Weights of a small transformer language model.
Training: a variant of Muon for these matrices, 130M tokens, 7929 steps.
Each number is 500 + 25 x the weight over its row's rms, rounded and kept within 0 to 999. Layers, rows and columns count from 0. Numbers have three digits each. The size before them is the row's rms in percent of the matrix's.

# layer 14 MLP down (transposed), 256x96, rms 0.249, rows 3-21, columns 48-95
099:543493461506503511490536538462539479463504527518524537509541509469459520490471529521458497495534510510531447495517480477482495478546464501495456
104:527485485522506514563492535464512524467517517499498477498474478552532450474521539498516517497503513484499520496501473465502516437511467485460530
106:529537495539441490496539490472517501491521499469521527513450517513537468486452504518518512512527523504544543505476549502525516496493515542532484
093:460510541541501476508505484518517555519523500505473497520471523491518460508479502480490483482497471494502512517474497499480482549511450528460464
097:539537501475489471502494521478468469456496536496535541525461520536500492522494476483478461480491508487529523498517487519480493520532527530512506
096:534503483463508502510521431487508508502500504510478520506484535507499492495504478504465448482476531523501485494492503469508536535540549511516528
105:493545532445553474464503486433502520480549515531445536502489493470463502484485509509487483470493510489557502504452475510471517481490472499500502
098:518467425469507493514517478480507501468543536506515541526501482541514533505468487528512471501512497520530447513539472516495537488528528482541509
100:490543514508481458490520503480479503518515468490499548481480518470474477485520490488522501510500501547503499513450461481512512553464494479467493
105:512518526501489537520525487489507497495540489509539482526561488505502505517484510565514480533516495490500486532478458536506495544485494488510468
105:563537524504532502523505514520492524513511527492485508460478482466513505494483469453488494505485521520463472505553489518472467504473502508487545
088:508506500497534494463497486488495491459471518487479519472459519476529539512520501502492516524470486507479479536544451454505465474532486474471436
099:487517501506521453495524495472496484482530501520506518533521489451507521511480547566528469482502505495490541497490509505511467507491496501486436
106:487525508493504496492528526474501484486483484505446505518495526519484545507515523472521503508534519488425486488487484459481542481514470503464496
099:490475486525498501501509462504489511502491476514479535536543481505520472492510573439510454432495508463522467493486484497487499484508492540503500
090:539516479529490467502506492501509512504501508468502486497460490493487452523503476494507518431479458474523485566456479521500519468499511490469444
093:517516524535476507516511455501533493494540557484546514476475516549511466501486501481520541518465496502503541522506514522481520509519470487489489
102:516526520503521522522518498526493531528495470496456529508491522485552471472511495456461485505512511505508531515497518527500542459528497480480497
105:479471490472538547497523495505538494514521486526488473528510498486527521515446531511491527506455470539496511465516484539490463511531509500489481
# layer 14 MLP gate, 256x96, rms 0.206, rows 4-22, columns 48-95
100:454514523519481498506504493520475527537553522513499517507542483501512497514527459502517488531524475510483481494525492557473533507509478512518514
104:496556487511495523536458515512526486482557545465502428472454463479492499506491452529526516514483470511523502509488512486496476488463512501482496
091:524523511486502480494523516508477539516533511495561489481534493488525519466539514488518476509523509522483524490503480492497466483476525460528532
093:508505511483436514504512500455547489508480509505488549498478474521508491478501463496522511500526533530537473531439523517491544473511543511512492
089:472522486482536507465503471498457450499499491518450520510474496472515502487485508479518508534495549448525493516475489478505473514523496525490534
101:476523470477569482477531565440503503497517545518482490519528508476496527520538492532477499500492515515503547473485448515452505473500505494524478
099:517519504511455487500522481494509463517509522477528494483516507489500488501529511507524475483464512492494442580464541551485520510557511522549465
101:508487503469488487489482504508508492524490511536517488486469473519524524456495496462499517485470502500478500462507523563461519484511521490518531
099:467507487503482510505484493501478463527489445491484513444515472480500479483510489456493494485475494500506455491462498557500484529514509461492470
110:506499532539479505511509479535468533501478515504523490476491425463521514555511481485521533506497509501434468442498532500472512448520475481514521
093:509512488498486522489499491504467498512496483531502497459482475531496511507514494530507533515462516480497467536474499489464531464542527496520440
102:486512476467520499454524515495519512505496539520482484504553489479483472535515484545481505473524522509517460482491499517474521540499514469534456
087:551513542478491510516484527511514481509524531484515424490516520485476463509524501543487512504532505486510497475528480499519454528467531509466498
106:523459501452488512500502496521508496503528546513514528529486528527546541493528482506500490484546508467491469447476514491484483467562515516546503
089:510505464471472490494487510506518497485536479504485508498483506465531489465481523505535556464510485500482505478552474494495533516456535509513498
101:519491455469464493507510540544503475460500524473486482539506491490497465504461532541532524509553499489484504490500468503536497546529535474529532
097:499493523518529436538457488480500495519486525532521507457475488528475466542526507496451485503499466499488492530488487524492456494504502502527467
099:495482504501524495503486544514473435508452477542473483475466538464491438501514509535501522510482487505511500489508487448509521473518516516481510
102:500484519487492517510487514494484483528489466539479549492485479523506528536496505513501479486510494518481474476469496499486564465505508442494479
# layer 14 MLP up, 256x96, rms 0.215, rows 4-22, columns 48-95
106:496477511471426462476497486529516513489498495468495483477512515508492542459497465463529502486524482482494492485482501551471507508496523487477496
103:559518508507540546517485521526484481540513501503525466459480482464513522476508517495424485489522483504511492527491532500502477499489509494496491
094:511487495511493502448531496501475517510523514491508498492536483501516522474511512459476514523485475514497496513542479523499487523530502468506472
094:488487498519501486527504529517546489477500550485498535507499510459447480509519526495524522516481490522492446486515545540514535520552519517490533
090:523522536526450492478477417501478493501473473527520487471489548499517505494513507515445533511472498485502509500518514481543541496506492484486506
096:502516506508461488496466505516496509493493498491546477502464520534489494501442481488487502518485490472463482508541488490508490509514494498503538
096:479517530512505481486523513481492466504499484450506500468469530480497480523509504501501478500532518530493480522442515491529512481503494529509489
097:481505457509527503489506508522511443443520498500505496522488496505541465470512508492522523486526486505545482468460516503525467482536520486472498
105:540497506518532544509512488434518465474485472504495498530458501537542512486476518528472467484499524544482509478497463503521505561499533521496495
117:464422491502518492456486491534545497533461512498502453520507489500514513473509535481488511491529484466551505484522492479540517490533476491526515
083:497519511472473545494481490471531517491549530500519494477520537520461533474530488488507547485499489506451512465502517474499503472518542508487470
096:494520482499540566485498512500523489509504474460512503489465537522479465500539471550523496469522528516471502474477515526484489496503467452450486
099:486465495524456456532507523499489544475530472555425495501527521466483496505513511490498533461474506511474467514524478513486532507489533500520523
107:535477533533512491513509500447481488493501471500477478472484507500492542496496503463492489528503478532523506471529478516536482529495503512463479
093:494516507506509544458527484487513489510486560517493526512523525523481498538526504484477503494506501519537470556544545527545472527509472485515530
097:466516478469529487514526511466553500508552490482488484476473501549484541472507496478463436506442532512503502483532507498499509529508508481513478
094:491553537498531478471503479498529476505487524491488468496519524474488512489447497475480465501536528500490504497525545495517520498457473463459487
107:503488489497532509487506497514521521522502497479518487515486517559495527524506521518470518493483538467483477479518514457485480516509546512486509
095:518540499538520474465479446540453516474531507458481516471506503539481498482511512527447500490474467496500535514487511514468476561498530499509505